Weights of a small GPT-style language model, trained from scratch on English Wikipedia.
Size: width 512, 4 heads of 128 (1 for keys and values), MLP 2048 SwiGLU, vocabulary 8192, 49.8M parameters.
Architecture: rotary positions, no biases in attention or MLP, tied embeddings, normalized queries and keys.
Training: 450M tokens, 7373 steps.
Each number is 200 + 20 x the weight over its row's rms, rounded and kept within 0 to 999. Layers, rows and columns count from 0. The size before them is the row's rms in percent of the matrix's.

# layer 8 MLP down (transposed), 2048x512, rms 0.108, rows 1534-1542, columns 256-511
095,168,202,233,188,236,190,217,219,228,208,230,211,203,186,201,202,208,216,199,174,206,241,193,186,164,187,211,171,209,233,198,215,167,203,224,185,203,199,178,175,210,204,194,155,210,196,219,228,183,163,151,186,206,228,202,176,217,203,198,203,167,179,179,196,170,167,234,208,209,214,170,190,189,196,176,190,221,173,198,218,190,227,226,185,180,210,194,200,185,194,228,206,201,201,166,209,213,190,186,216,196,174,193,191,197,220,188,159,217,180,219,232,177,223,224,196,200,201,189,226,202,208,181,195,215,152,203,200,218,187,242,229,178,188,174,202,201,193,180,173,151,195,184,240,214,208,195,235,153,202,202,194,210,176,195,191,202,165,217,178,232,201,168,204,203,192,185,178,217,205,183,210,167,171,202,189,183,220,184,182,203,228,202,188,210,192,202,205,260,160,223,167,233,206,183,179,175,240,200,227,213,158,220,198,202,204,197,192,192,223,195,185,192,205,184,217,182,212,223,212,178,205,186,202,193,201,214,212,200,215,203,170,216,245,190,197,213,219,210,216,200,250,210,188,214,199,239,176,179,192,195,225,227,208,195,199
103,212,180,215,212,176,177,190,206,189,220,208,154,188,207,210,208,240,177,169,165,198,218,225,225,219,201,196,173,200,214,189,204,168,217,193,163,218,200,210,215,210,174,233,211,182,186,211,195,190,158,177,189,182,206,233,197,205,224,222,195,212,193,194,226,192,221,183,231,250,189,194,204,206,220,201,195,248,236,187,212,203,191,226,195,198,200,203,172,194,229,226,200,209,243,234,209,170,211,188,197,207,228,195,200,218,233,178,177,195,215,199,192,162,204,183,204,188,189,226,225,222,194,239,204,212,167,185,235,196,185,157,157,173,220,188,213,196,195,178,202,205,181,220,183,219,187,198,189,190,197,174,198,157,163,204,186,186,259,192,197,186,200,203,182,181,225,205,197,225,215,224,175,187,195,219,199,181,164,185,197,240,176,209,194,205,192,194,213,193,179,151,205,184,225,207,200,173,167,191,220,232,199,204,199,240,216,241,181,166,202,178,193,169,216,203,224,202,219,206,179,231,181,178,197,158,200,207,207,194,212,181,200,197,232,246,224,217,219,227,164,198,176,222,225,191,237,193,170,203,216,225,198,210,189,188,231
103,216,170,167,193,184,172,214,192,197,215,209,190,230,216,181,195,158,189,204,201,215,200,199,202,192,247,223,192,206,262,180,228,203,196,145,223,216,208,210,207,199,212,202,197,202,188,235,158,185,216,197,177,213,198,212,201,187,206,192,194,200,155,187,214,184,195,172,181,191,174,219,216,172,183,230,211,208,205,185,196,184,187,182,187,201,187,210,182,212,213,183,239,180,204,218,173,207,211,200,249,195,190,196,227,199,168,200,205,231,195,191,224,160,175,215,219,187,206,202,177,203,175,186,230,228,178,213,228,201,180,230,206,162,172,204,192,214,200,194,186,226,170,183,189,183,207,184,164,212,202,193,196,193,225,209,210,188,191,209,180,187,189,211,180,206,189,198,201,211,182,206,208,186,211,190,225,193,230,206,208,178,194,182,191,227,220,196,177,200,199,220,218,202,201,219,168,220,210,176,168,186,187,161,199,182,200,163,181,204,187,189,183,159,206,216,172,217,201,173,185,199,218,207,175,190,195,185,194,185,221,194,208,166,191,169,162,194,172,210,200,148,221,186,207,203,196,207,219,217,190,193,207,220,185,187,198
101,186,176,181,205,219,198,194,228,190,225,217,203,221,191,212,212,231,203,220,177,198,188,209,208,182,219,202,193,209,184,223,178,199,231,210,219,194,210,215,177,209,207,254,206,174,205,179,165,181,216,180,230,202,204,196,236,187,171,214,196,206,230,218,191,172,209,207,214,192,214,187,181,144,180,195,172,226,170,153,229,196,192,152,211,205,228,194,192,214,209,183,252,211,227,202,235,215,203,248,179,190,190,204,189,227,218,191,195,212,225,232,190,180,184,191,190,204,170,234,211,200,179,222,197,211,186,169,206,216,205,220,182,186,152,209,190,191,190,198,216,198,227,188,208,184,221,162,212,209,220,173,196,210,233,226,202,220,221,195,235,193,179,231,214,204,180,216,164,190,220,149,194,183,182,211,181,217,216,236,202,227,187,183,210,206,230,189,218,174,214,205,181,209,198,223,219,209,195,183,176,153,203,226,224,188,197,166,251,169,203,247,228,196,240,231,186,189,195,192,171,191,225,225,180,234,219,216,197,214,157,202,205,205,184,224,212,173,242,191,205,233,210,200,210,207,197,211,203,196,192,202,197,199,230,238,180
101,159,190,208,164,180,214,204,231,183,197,222,205,203,203,198,228,172,241,217,210,205,244,191,181,226,188,184,211,205,211,214,196,209,173,206,233,200,200,202,198,222,170,174,212,197,189,208,185,225,207,196,203,173,217,201,209,176,216,205,183,180,194,207,229,212,190,232,215,186,190,199,185,194,192,196,202,173,217,206,221,198,208,190,235,192,213,157,196,211,245,177,233,129,225,196,202,209,247,193,196,188,192,208,185,193,180,212,183,192,162,173,218,173,238,206,222,214,192,180,232,226,232,190,215,209,199,209,188,199,217,206,234,200,214,218,209,200,201,217,206,183,239,217,179,230,217,238,205,180,207,205,202,203,197,242,244,151,234,211,196,204,186,183,193,222,207,175,228,180,162,216,190,196,197,217,185,225,213,214,180,202,233,189,223,205,212,215,156,212,227,181,211,210,205,172,227,170,191,192,202,216,174,213,189,182,214,190,198,198,208,219,196,207,167,193,253,227,213,204,217,183,226,213,192,191,184,188,198,188,222,210,196,217,196,204,225,172,192,207,209,209,180,174,193,189,189,202,216,171,199,193,184,203,187,169,199
104,221,179,188,198,210,182,205,176,196,208,198,179,163,223,229,209,175,174,200,197,212,189,176,202,192,142,195,209,182,213,215,229,199,163,232,189,204,212,221,237,194,185,216,187,214,233,176,195,172,209,180,213,202,210,168,237,199,184,205,217,201,221,183,215,183,194,193,184,224,185,194,224,204,195,194,210,163,185,210,166,168,222,194,206,183,198,192,186,201,240,253,213,186,184,201,205,249,168,185,195,198,162,207,200,224,218,184,175,238,221,205,184,197,220,216,202,190,211,191,248,199,209,237,187,212,204,207,207,206,145,203,224,207,207,183,205,214,202,212,188,192,221,180,164,190,196,161,197,231,208,223,217,219,183,208,168,222,204,196,199,217,203,199,188,200,218,214,185,217,185,217,179,140,167,197,202,194,130,199,190,183,216,215,195,205,198,175,218,233,219,163,215,194,195,186,171,188,199,199,178,205,200,188,190,193,213,174,203,206,224,202,215,215,223,184,200,222,233,224,173,168,209,216,199,191,191,186,228,197,230,211,166,184,207,236,244,202,226,179,226,172,172,206,181,204,182,208,200,202,223,168,188,199,196,225,204
099,185,184,181,225,246,205,194,213,183,173,170,200,229,191,223,181,220,217,190,218,211,204,212,195,234,187,208,253,214,186,178,205,186,206,212,184,213,222,182,215,210,198,207,189,184,195,226,227,185,210,199,206,204,183,200,221,195,199,180,211,222,227,203,179,192,233,209,183,185,181,192,254,172,189,183,183,199,199,216,187,222,189,204,222,181,215,227,173,166,188,192,181,178,187,245,177,233,186,201,201,198,260,195,199,199,192,179,202,212,197,188,222,203,187,199,216,214,222,192,213,181,154,186,193,165,202,214,221,195,199,169,191,181,232,217,210,199,219,194,226,243,188,220,194,202,198,209,209,180,203,197,205,199,215,216,193,182,169,178,187,176,184,187,190,235,190,200,205,200,198,188,203,201,206,222,187,252,185,181,239,234,202,199,185,161,184,189,174,187,145,193,198,206,239,181,174,221,243,192,201,194,230,222,209,208,167,206,205,197,211,212,211,190,195,222,178,168,193,223,182,215,239,213,174,164,223,158,222,199,196,184,176,218,200,239,207,209,216,195,200,185,152,195,192,175,168,178,217,227,224,187,198,215,190,211,235
103,177,218,179,207,215,218,220,196,194,211,183,191,171,211,224,215,198,186,198,212,173,188,195,222,242,221,219,194,201,197,185,177,188,178,210,193,172,204,199,193,182,190,205,187,165,210,231,194,196,172,200,183,209,205,199,184,190,186,200,214,193,215,171,210,210,174,190,206,221,198,170,189,182,212,222,201,189,206,210,161,198,194,177,214,195,191,217,163,191,223,178,199,210,207,169,218,214,174,220,240,192,232,172,190,177,162,193,209,203,228,196,166,197,223,213,182,199,225,195,194,213,198,174,210,224,206,185,239,183,208,207,184,219,202,203,217,193,208,205,169,243,233,219,226,213,226,192,188,205,195,233,200,172,210,163,209,197,189,212,234,186,198,216,193,215,169,215,190,173,192,191,191,212,199,190,180,168,214,189,163,180,219,193,202,200,192,177,194,177,224,172,202,218,191,246,207,228,188,165,181,218,200,176,231,170,196,196,168,173,235,194,183,207,193,198,225,192,193,212,211,234,151,171,184,196,199,183,143,190,179,198,211,218,201,208,191,177,188,179,189,190,197,164,179,212,203,178,185,203,226,205,202,213,217,183,206
102,193,178,220,198,211,201,176,169,177,232,184,208,210,206,190,218,197,193,183,206,211,199,192,213,183,223,209,201,217,216,237,217,180,221,215,199,178,193,202,179,207,213,198,184,207,194,189,185,196,202,176,186,218,173,179,213,174,219,194,207,249,184,200,234,176,216,199,188,140,236,200,233,199,233,221,204,206,195,208,236,204,187,185,143,179,182,223,199,182,196,225,157,184,204,184,201,205,235,160,235,208,201,186,220,207,203,197,182,200,176,212,197,211,228,195,166,177,230,246,213,193,219,202,204,193,186,234,214,161,167,186,207,201,190,208,210,175,190,196,189,220,186,236,191,210,184,190,173,198,175,185,202,219,205,228,185,214,210,206,247,206,170,206,186,224,212,206,229,189,202,209,236,208,180,180,217,229,234,214,204,177,173,184,176,208,210,177,202,213,195,179,192,211,196,224,213,228,204,185,196,210,183,187,186,212,170,196,196,206,207,175,177,237,164,190,206,195,203,235,236,172,171,217,168,186,189,250,240,225,194,165,216,230,180,219,206,220,189,166,221,186,219,191,189,234,220,232,190,160,171,183,178,231,175,196,177
# layer 8 MLP gate, 2048x512, rms 0.106, rows 1535-1543, columns 256-511
103,226,206,198,200,221,194,193,183,210,216,208,166,226,218,236,197,189,206,184,205,187,223,227,219,202,216,204,210,192,213,204,210,177,177,198,181,193,193,167,233,240,192,186,208,196,207,164,182,211,196,209,208,218,224,197,188,229,201,224,173,179,221,194,183,181,189,181,219,191,198,205,198,206,248,190,213,202,210,206,183,205,182,188,170,187,168,151,170,210,193,219,183,200,189,199,156,197,149,198,212,187,176,231,230,240,206,213,213,203,184,154,230,197,189,223,246,172,206,154,167,207,221,206,235,202,180,185,201,201,170,209,239,193,189,202,209,183,214,196,209,239,225,204,208,193,218,168,199,219,204,208,229,183,185,209,183,204,207,185,203,144,194,193,199,173,184,198,214,240,225,231,221,163,200,226,197,221,217,230,199,234,226,206,194,183,195,159,194,227,235,228,239,191,213,208,215,167,188,203,191,193,202,217,199,185,194,195,211,208,142,209,225,191,204,220,216,181,197,196,202,228,190,216,186,170,175,208,194,218,212,193,202,198,201,192,231,193,199,198,246,192,222,191,218,179,198,178,183,236,184,189,207,165,198,239,213
100,166,174,231,224,203,210,201,208,235,216,197,147,177,202,171,179,182,184,199,189,200,211,195,235,241,192,216,177,195,194,186,196,247,181,188,162,163,209,181,188,192,191,214,177,184,214,193,205,195,197,216,200,214,190,191,167,183,208,190,182,214,181,182,204,192,223,214,217,197,218,233,241,174,187,189,205,210,176,191,215,210,244,201,167,194,189,204,229,213,201,230,189,213,240,182,208,179,179,220,209,181,177,180,189,189,180,198,223,219,180,225,191,184,200,200,227,205,159,208,181,194,196,196,199,158,202,194,195,208,232,167,186,244,199,207,192,195,178,216,189,203,225,213,206,191,203,208,184,254,197,212,143,167,176,189,180,189,212,208,199,199,190,191,186,194,225,196,202,218,197,182,199,188,199,221,200,197,198,221,202,219,188,189,234,189,182,174,226,218,167,203,229,208,203,197,172,196,197,206,195,222,218,193,188,190,185,166,197,222,187,198,170,210,230,176,214,194,212,200,205,216,252,201,188,191,213,198,179,205,197,190,221,171,206,208,209,202,180,209,226,199,199,201,195,204,241,217,205,213,209,198,195,185,215,210,230
098,230,230,229,197,187,215,175,167,171,195,215,216,194,202,215,179,218,194,204,192,205,237,178,222,203,216,188,218,197,191,196,237,192,195,185,205,198,189,204,174,183,287,192,236,243,194,209,190,198,197,205,207,188,208,197,190,195,201,204,232,200,173,220,190,189,236,229,194,186,205,207,144,171,215,218,208,201,176,179,199,182,209,181,182,162,196,201,183,213,213,201,225,205,179,192,209,212,209,210,243,193,236,192,228,184,180,179,218,193,196,161,186,179,241,192,208,220,168,233,183,199,228,219,219,196,216,212,199,172,208,213,198,200,184,215,198,182,168,215,193,207,219,204,218,217,199,174,217,194,233,176,192,247,222,199,178,212,176,174,205,189,184,208,226,207,206,221,191,251,210,167,201,180,212,162,216,203,212,187,183,223,192,210,194,159,211,184,217,188,188,200,199,195,210,189,204,211,232,213,214,236,197,220,177,228,165,218,201,191,183,177,202,213,181,203,191,200,207,202,213,202,208,159,228,205,232,218,189,196,195,204,222,206,197,206,210,214,165,181,200,193,205,173,197,188,184,180,204,213,189,189,199,161,204,185,184
099,194,183,204,200,184,198,195,200,229,187,213,189,157,244,200,184,200,185,212,212,176,174,231,199,178,202,233,192,215,242,186,165,185,205,179,223,174,203,192,178,166,195,186,186,191,208,227,187,222,222,194,203,192,182,227,201,217,166,171,199,179,222,233,206,191,191,216,181,210,196,190,217,197,183,230,227,220,221,215,202,185,248,167,150,215,193,189,184,178,201,198,224,194,212,212,236,221,179,194,166,207,209,187,195,178,180,195,207,222,233,209,200,205,182,156,217,201,208,174,175,171,218,245,216,195,172,216,211,210,205,189,252,174,194,200,185,197,220,232,166,187,222,186,207,212,206,203,197,208,226,178,164,229,202,212,175,185,209,219,246,190,194,201,176,189,174,203,199,186,197,211,221,196,198,204,180,194,185,199,185,239,199,195,220,201,189,197,202,208,202,205,198,198,203,231,235,208,214,160,231,221,244,166,224,193,221,188,221,212,190,193,176,213,212,170,164,172,204,188,189,189,234,202,229,210,165,196,194,210,204,187,214,194,186,226,177,199,168,196,193,197,199,193,187,201,223,210,169,206,226,198,194,177,220,251,210
103,220,189,170,203,249,206,196,199,178,223,202,192,218,170,188,174,218,200,176,180,192,223,214,179,192,193,177,191,165,188,181,210,193,170,190,182,201,225,213,184,200,209,201,216,205,197,218,203,181,233,206,194,233,171,198,186,211,171,210,216,191,195,166,203,224,190,204,219,201,213,159,186,192,200,210,220,207,220,209,203,199,215,200,215,177,225,173,229,206,189,151,223,193,215,191,168,175,185,180,216,201,197,182,215,204,172,222,223,232,202,167,203,193,180,179,187,201,224,209,222,205,241,201,249,235,202,225,179,226,218,219,170,185,199,227,164,210,183,207,213,236,183,221,213,171,209,206,212,194,219,222,187,185,195,178,190,165,199,207,203,178,190,218,194,232,162,206,219,193,207,199,146,179,211,180,223,202,226,167,193,176,192,220,209,181,202,200,164,238,187,176,210,235,197,196,176,195,168,183,205,212,186,225,211,215,201,223,193,215,193,199,206,233,198,214,199,184,175,220,286,178,154,206,179,212,214,166,215,227,258,202,214,233,191,219,194,179,187,203,251,193,208,233,204,229,222,196,177,232,210,165,209,178,215,216,206
093,155,143,210,209,204,194,190,212,203,190,165,228,230,191,220,233,209,218,193,222,204,209,216,217,225,210,208,205,186,198,223,183,206,225,257,183,216,179,201,217,211,193,208,191,167,208,213,238,185,207,208,180,186,195,180,210,174,194,193,203,207,205,177,246,220,207,182,183,206,182,207,240,171,205,178,175,212,192,229,193,239,171,203,188,191,181,222,133,210,192,198,215,177,188,213,195,232,219,194,189,179,197,186,212,175,186,182,217,168,201,159,180,191,241,188,241,195,187,204,229,222,181,184,200,206,224,168,195,197,214,177,193,155,198,219,219,198,250,205,235,228,197,203,220,214,229,202,205,187,221,223,173,207,174,195,204,180,184,182,164,189,181,196,195,186,170,188,186,216,205,200,191,178,210,209,181,200,229,187,224,227,196,164,205,175,165,172,179,204,160,231,211,192,225,183,191,223,171,199,196,173,204,201,220,217,181,218,169,197,226,190,163,175,214,240,229,186,226,209,194,213,244,208,208,194,212,207,205,185,223,214,183,208,212,202,191,212,218,218,193,233,200,160,192,188,216,229,205,195,197,218,198,207,203,215,203
105,187,197,222,237,240,200,199,167,206,193,177,182,188,217,183,221,206,167,239,189,192,188,199,207,228,156,203,234,179,172,230,196,189,180,203,193,231,171,214,190,214,194,193,221,225,168,206,201,190,228,211,218,206,184,186,195,198,161,188,178,203,196,226,211,254,210,205,189,158,208,202,195,169,190,211,164,211,227,170,158,220,223,222,147,182,197,221,206,172,209,202,214,220,175,193,204,201,218,176,216,160,202,185,213,202,189,202,190,198,176,197,246,181,200,220,190,205,183,184,203,194,204,197,220,218,201,218,190,178,192,179,222,174,191,182,207,196,213,208,197,216,199,197,222,183,206,139,178,206,217,171,164,151,187,192,191,245,216,200,207,222,170,187,209,155,198,173,185,215,194,209,194,199,216,202,155,213,212,198,181,177,227,204,183,203,172,201,193,175,182,254,197,166,206,200,226,171,195,185,179,215,176,167,264,200,204,188,195,205,225,199,195,205,202,191,183,207,203,233,208,177,178,173,191,255,220,190,203,175,221,175,206,202,216,162,224,179,174,229,230,208,173,230,228,213,192,223,170,194,190,222,223,176,239,189,202
102,205,200,186,194,193,196,179,221,208,235,206,160,242,211,190,202,181,212,196,231,216,218,211,229,170,192,186,202,198,192,196,199,184,184,196,213,221,200,205,191,204,188,211,194,226,202,178,227,231,195,201,199,199,194,215,201,210,211,232,169,205,174,164,151,211,195,211,198,208,186,194,182,199,192,217,179,193,205,201,201,210,216,212,186,192,212,240,224,181,225,178,190,165,199,203,181,192,165,196,250,164,210,191,188,206,194,208,183,182,156,208,218,205,226,184,189,229,180,200,190,225,250,199,223,170,222,195,175,228,211,257,213,179,197,171,206,188,192,201,211,213,192,188,208,187,172,176,195,190,187,221,217,243,208,203,190,157,222,183,233,232,227,173,164,183,188,193,201,196,200,205,217,237,239,213,197,219,188,182,219,234,216,223,216,171,184,164,239,231,203,195,193,212,197,218,168,176,220,216,191,230,180,260,205,207,209,226,152,198,224,196,231,195,209,176,231,188,218,229,210,190,155,176,227,233,190,196,178,231,177,188,205,217,215,203,154,196,220,158,203,204,190,198,181,165,216,195,181,206,186,215,186,225,204,220,246
096,193,209,187,213,222,207,220,217,167,257,221,232,219,195,170,227,179,177,221,224,186,176,151,231,172,153,215,182,214,208,217,186,208,187,191,207,230,207,224,203,191,215,178,205,209,200,194,178,209,244,204,187,171,201,204,187,195,212,164,194,200,180,185,195,206,202,212,203,189,214,195,174,247,215,200,178,204,202,214,185,196,232,231,193,214,241,151,208,186,181,206,196,171,212,205,182,208,203,204,190,204,198,202,216,178,209,207,190,196,232,244,210,190,211,196,195,177,181,197,188,213,220,203,201,192,191,194,189,188,205,179,207,174,200,171,184,203,203,234,205,218,204,188,216,220,214,163,213,189,201,211,198,180,194,197,214,173,209,158,207,190,197,169,201,192,216,185,172,207,229,179,179,230,159,182,206,210,201,213,186,184,225,208,199,205,186,190,195,141,237,213,214,232,186,225,238,213,209,214,190,205,189,229,183,213,221,217,187,200,204,184,226,209,206,198,191,202,237,175,214,186,201,214,151,226,188,179,221,197,215,224,196,174,208,188,199,216,175,180,192,215,199,189,151,197,208,205,221,206,205,212,186,187,192,194,152
# layer 8 MLP up, 2048x512, rms 0.112, rows 1535-1543, columns 256-511
102,203,200,222,200,193,204,230,190,198,185,182,198,225,182,207,195,187,171,221,194,235,183,171,194,195,196,229,204,202,223,146,182,215,212,205,142,249,212,201,198,195,206,225,188,195,194,180,233,193,155,187,208,187,188,200,173,190,193,192,197,214,204,172,201,197,218,227,210,203,189,190,210,207,164,232,174,204,213,212,229,200,213,214,216,166,219,241,231,162,183,184,238,213,213,189,172,208,208,177,221,189,205,208,208,203,211,230,213,187,162,204,168,210,203,201,202,200,210,189,210,215,225,162,150,197,192,233,234,166,246,216,216,206,198,211,193,210,189,231,177,174,194,209,215,227,209,242,201,192,174,202,194,189,179,197,187,190,187,205,187,186,185,234,180,214,205,182,216,191,217,175,171,224,205,210,190,164,202,217,191,173,192,189,184,234,225,180,252,175,208,221,169,200,170,182,166,170,175,212,226,180,237,188,186,196,169,208,202,178,202,235,230,197,185,206,159,192,202,190,209,190,198,138,193,208,230,196,152,193,221,202,211,244,194,200,183,211,191,221,176,179,208,209,199,188,226,216,205,176,202,199,227,190,216,198,186
104,191,220,204,228,180,222,188,188,219,200,222,182,214,180,210,202,184,190,213,213,200,197,206,212,189,226,220,205,206,157,199,172,226,212,164,194,201,237,202,200,206,218,228,169,205,188,212,194,188,204,215,178,210,208,200,230,204,196,201,206,208,193,194,196,212,218,186,215,174,199,215,218,191,188,210,206,186,207,168,188,239,212,206,223,179,200,203,202,221,183,185,215,228,178,193,182,218,199,210,211,238,168,178,232,217,182,168,250,195,215,214,204,195,231,183,205,214,202,251,204,187,181,176,195,219,204,192,217,215,215,207,184,190,211,216,181,211,211,212,179,210,176,215,189,205,187,181,195,224,171,199,190,202,187,198,183,230,226,221,224,223,186,213,214,189,193,218,192,205,209,190,229,140,182,191,206,185,176,212,212,188,230,196,204,199,196,210,214,221,199,190,188,218,186,189,231,231,171,200,208,220,224,171,175,220,204,141,178,224,167,200,215,177,205,244,173,166,233,190,191,223,207,168,200,223,189,184,205,148,213,200,182,202,187,201,156,215,217,211,163,208,188,220,205,174,214,199,225,227,199,236,199,239,203,186,215
100,218,217,212,182,209,208,181,233,203,222,243,183,195,216,229,176,207,174,171,199,209,220,187,212,216,192,230,221,197,197,178,194,198,209,226,196,227,200,197,192,190,226,187,215,217,190,196,233,196,236,199,181,200,202,179,213,240,205,250,213,190,201,219,177,209,179,238,188,224,199,201,198,186,207,217,214,171,189,153,186,186,165,216,230,197,192,181,189,223,196,158,202,175,196,205,199,206,172,210,207,199,227,196,192,184,232,225,225,222,208,180,170,199,199,225,250,190,186,226,208,196,218,209,215,182,217,178,189,200,207,214,227,164,171,205,223,187,186,212,187,203,196,170,173,186,214,181,189,172,224,183,221,219,180,196,186,222,241,208,211,184,198,212,208,212,194,208,192,215,165,186,237,210,224,186,173,181,218,179,221,217,157,198,186,179,261,188,193,178,191,234,203,158,204,149,209,182,202,150,229,204,197,212,207,181,242,175,201,210,202,200,182,195,190,206,166,196,233,182,195,197,229,207,187,213,228,173,194,187,245,248,223,181,215,209,202,186,196,199,188,175,199,175,186,223,199,180,214,224,242,187,210,198,224,204,205
102,190,221,199,216,199,193,220,207,203,216,214,220,179,178,229,224,252,176,205,200,205,203,219,238,186,203,220,157,200,214,217,200,220,189,180,210,207,212,170,196,179,198,187,184,176,175,200,236,194,187,191,207,157,193,214,178,228,199,238,214,174,185,207,184,169,209,193,216,228,194,181,219,253,197,198,222,216,201,192,187,190,229,170,192,197,215,192,204,199,205,203,226,181,171,206,183,215,213,228,207,229,199,177,197,196,205,206,178,200,188,236,176,213,222,200,219,212,210,191,215,183,185,207,222,263,182,177,197,196,220,197,166,191,188,191,170,203,178,185,223,189,205,188,180,197,215,213,196,210,226,188,198,223,199,175,202,187,198,212,180,176,212,243,207,213,239,222,221,179,205,201,218,206,173,188,229,200,203,221,208,216,220,221,200,204,227,195,217,227,186,216,217,212,172,217,200,197,178,199,187,191,214,183,204,179,181,197,179,220,217,199,227,207,193,208,182,206,172,209,188,209,195,222,187,161,226,184,190,195,189,196,242,198,189,210,205,190,222,236,209,211,207,186,206,205,177,204,221,210,221,211,190,196,199,179,173
103,185,169,213,204,219,195,219,212,227,187,172,208,194,207,189,204,218,217,191,203,189,213,208,229,195,194,188,175,210,188,229,232,191,195,207,214,204,169,216,221,190,205,194,164,171,223,214,184,187,185,185,208,213,211,223,199,179,217,212,186,220,224,177,179,189,248,181,194,193,208,204,264,182,175,234,190,187,200,195,198,185,210,207,190,224,201,205,218,204,196,195,175,187,211,221,183,239,159,224,180,250,186,211,185,191,196,225,169,244,212,190,194,219,191,223,209,181,204,219,240,177,202,189,161,176,183,173,222,183,197,220,165,248,218,217,221,181,212,186,187,196,196,186,195,236,197,185,208,209,184,212,177,210,197,190,160,185,219,195,238,164,209,231,214,167,197,219,234,189,213,181,200,204,215,162,211,243,215,160,190,183,217,181,216,193,175,199,199,186,211,214,209,206,202,214,170,214,188,191,184,194,237,183,184,191,174,217,236,210,197,183,221,199,161,204,204,232,228,215,229,172,189,186,188,212,166,224,223,163,158,204,201,197,215,211,246,249,183,204,200,194,238,211,188,198,234,197,178,186,196,200,184,194,216,214,199
093,209,168,178,170,192,188,210,199,166,205,179,214,145,179,188,194,175,188,202,175,170,212,223,191,185,222,183,197,228,198,225,204,200,199,199,212,184,177,204,185,181,184,194,201,197,204,188,196,206,220,198,185,201,181,224,192,180,190,222,192,197,196,192,202,193,145,178,219,181,212,142,190,211,210,195,164,200,216,173,184,240,192,192,185,203,196,239,215,192,188,225,232,204,196,207,218,201,187,175,201,188,164,185,223,191,204,173,217,197,227,200,202,178,213,183,171,195,193,211,178,205,252,231,211,232,208,212,154,227,213,196,225,231,209,199,182,232,202,195,200,211,215,186,186,197,196,208,253,237,195,190,204,176,166,199,230,206,213,177,213,219,203,202,225,177,209,175,200,203,214,213,207,159,201,195,208,209,225,179,218,168,192,182,197,202,186,224,196,230,185,222,226,179,209,201,196,190,179,225,188,193,202,205,245,243,197,165,185,165,200,182,179,217,259,185,195,195,189,195,219,170,171,198,230,217,206,217,172,194,247,214,179,203,192,209,185,220,184,195,190,204,192,227,223,223,229,153,197,180,216,180,194,223,202,202,235
106,222,201,194,210,184,176,217,186,178,209,214,191,187,223,177,222,210,209,240,174,212,180,196,215,221,234,215,177,233,202,182,211,214,185,199,207,217,187,218,185,201,183,197,226,195,195,201,191,191,210,169,190,231,179,197,201,233,202,174,184,186,221,189,190,211,192,177,210,201,208,171,212,205,183,176,179,202,199,225,200,192,220,203,181,203,210,197,184,203,206,165,214,220,153,200,192,194,187,170,237,245,205,171,257,188,200,209,197,217,209,201,164,174,235,214,193,237,210,211,177,224,200,215,205,220,196,172,203,171,179,192,188,217,197,200,208,169,236,210,213,183,178,190,216,217,198,164,192,197,204,196,186,209,204,221,185,198,206,184,228,231,204,192,177,210,208,200,185,183,223,192,203,220,206,251,185,181,183,174,122,210,234,227,232,207,212,189,181,202,167,219,220,207,181,219,177,168,199,186,179,179,188,210,223,212,164,247,200,176,193,197,205,171,192,205,219,193,180,190,191,211,203,213,193,224,191,142,161,162,200,179,233,191,183,177,205,202,189,194,203,184,189,195,170,167,174,172,203,156,229,223,212,163,186,224,184
104,189,223,191,194,190,155,161,202,192,184,228,194,192,214,216,187,223,146,205,172,212,191,191,182,190,201,229,190,185,217,200,193,223,209,194,194,151,182,195,229,201,222,195,210,189,206,245,167,177,222,202,212,219,213,249,197,181,161,183,207,209,192,158,194,188,232,182,177,189,192,223,197,232,218,258,175,194,232,184,158,188,202,173,194,168,195,172,202,181,188,165,182,206,211,210,191,155,180,188,212,218,202,222,223,195,213,160,229,207,225,178,201,177,197,208,213,224,226,195,204,143,188,200,195,180,201,201,180,169,207,225,188,208,219,173,219,245,205,201,197,179,193,193,197,236,204,170,196,169,204,204,170,191,194,204,196,193,221,213,216,208,163,228,235,217,226,207,214,219,193,229,193,196,211,194,190,192,183,205,203,168,165,232,207,185,219,151,204,216,163,199,197,208,215,225,202,179,176,204,225,176,184,165,177,211,214,169,200,238,194,210,165,185,200,199,211,214,175,233,194,192,219,219,201,180,211,205,217,212,209,180,204,198,194,235,183,176,206,222,187,201,188,222,184,195,185,195,192,194,203,202,183,186,203,199,161
095,201,198,182,208,192,198,229,234,247,234,162,201,183,196,221,205,195,218,218,209,171,237,203,179,186,221,194,205,194,196,155,210,197,237,236,199,178,203,214,214,212,209,171,221,203,199,219,171,201,199,201,209,178,194,200,183,178,194,182,188,184,211,153,185,192,190,188,222,186,169,186,151,243,199,185,191,201,212,196,208,195,208,200,207,207,210,204,218,183,190,182,165,188,186,171,197,192,196,208,198,241,215,202,210,203,231,171,203,191,228,201,219,220,236,222,227,161,191,182,200,209,209,213,180,208,179,252,187,163,199,182,202,196,190,164,196,223,197,209,213,221,217,203,184,200,226,203,201,187,217,202,208,189,195,203,212,192,197,221,237,166,190,195,199,193,213,234,210,215,204,193,200,198,175,181,198,207,196,198,185,202,213,207,218,210,189,202,192,167,198,195,223,198,189,198,199,202,209,202,197,173,169,229,186,205,205,191,188,212,188,161,206,141,179,232,216,228,215,213,194,203,180,210,221,205,196,189,214,180,213,186,208,199,184,188,183,190,184,176,226,209,195,177,229,223,210,214,217,191,151,224,256,207,212,184,190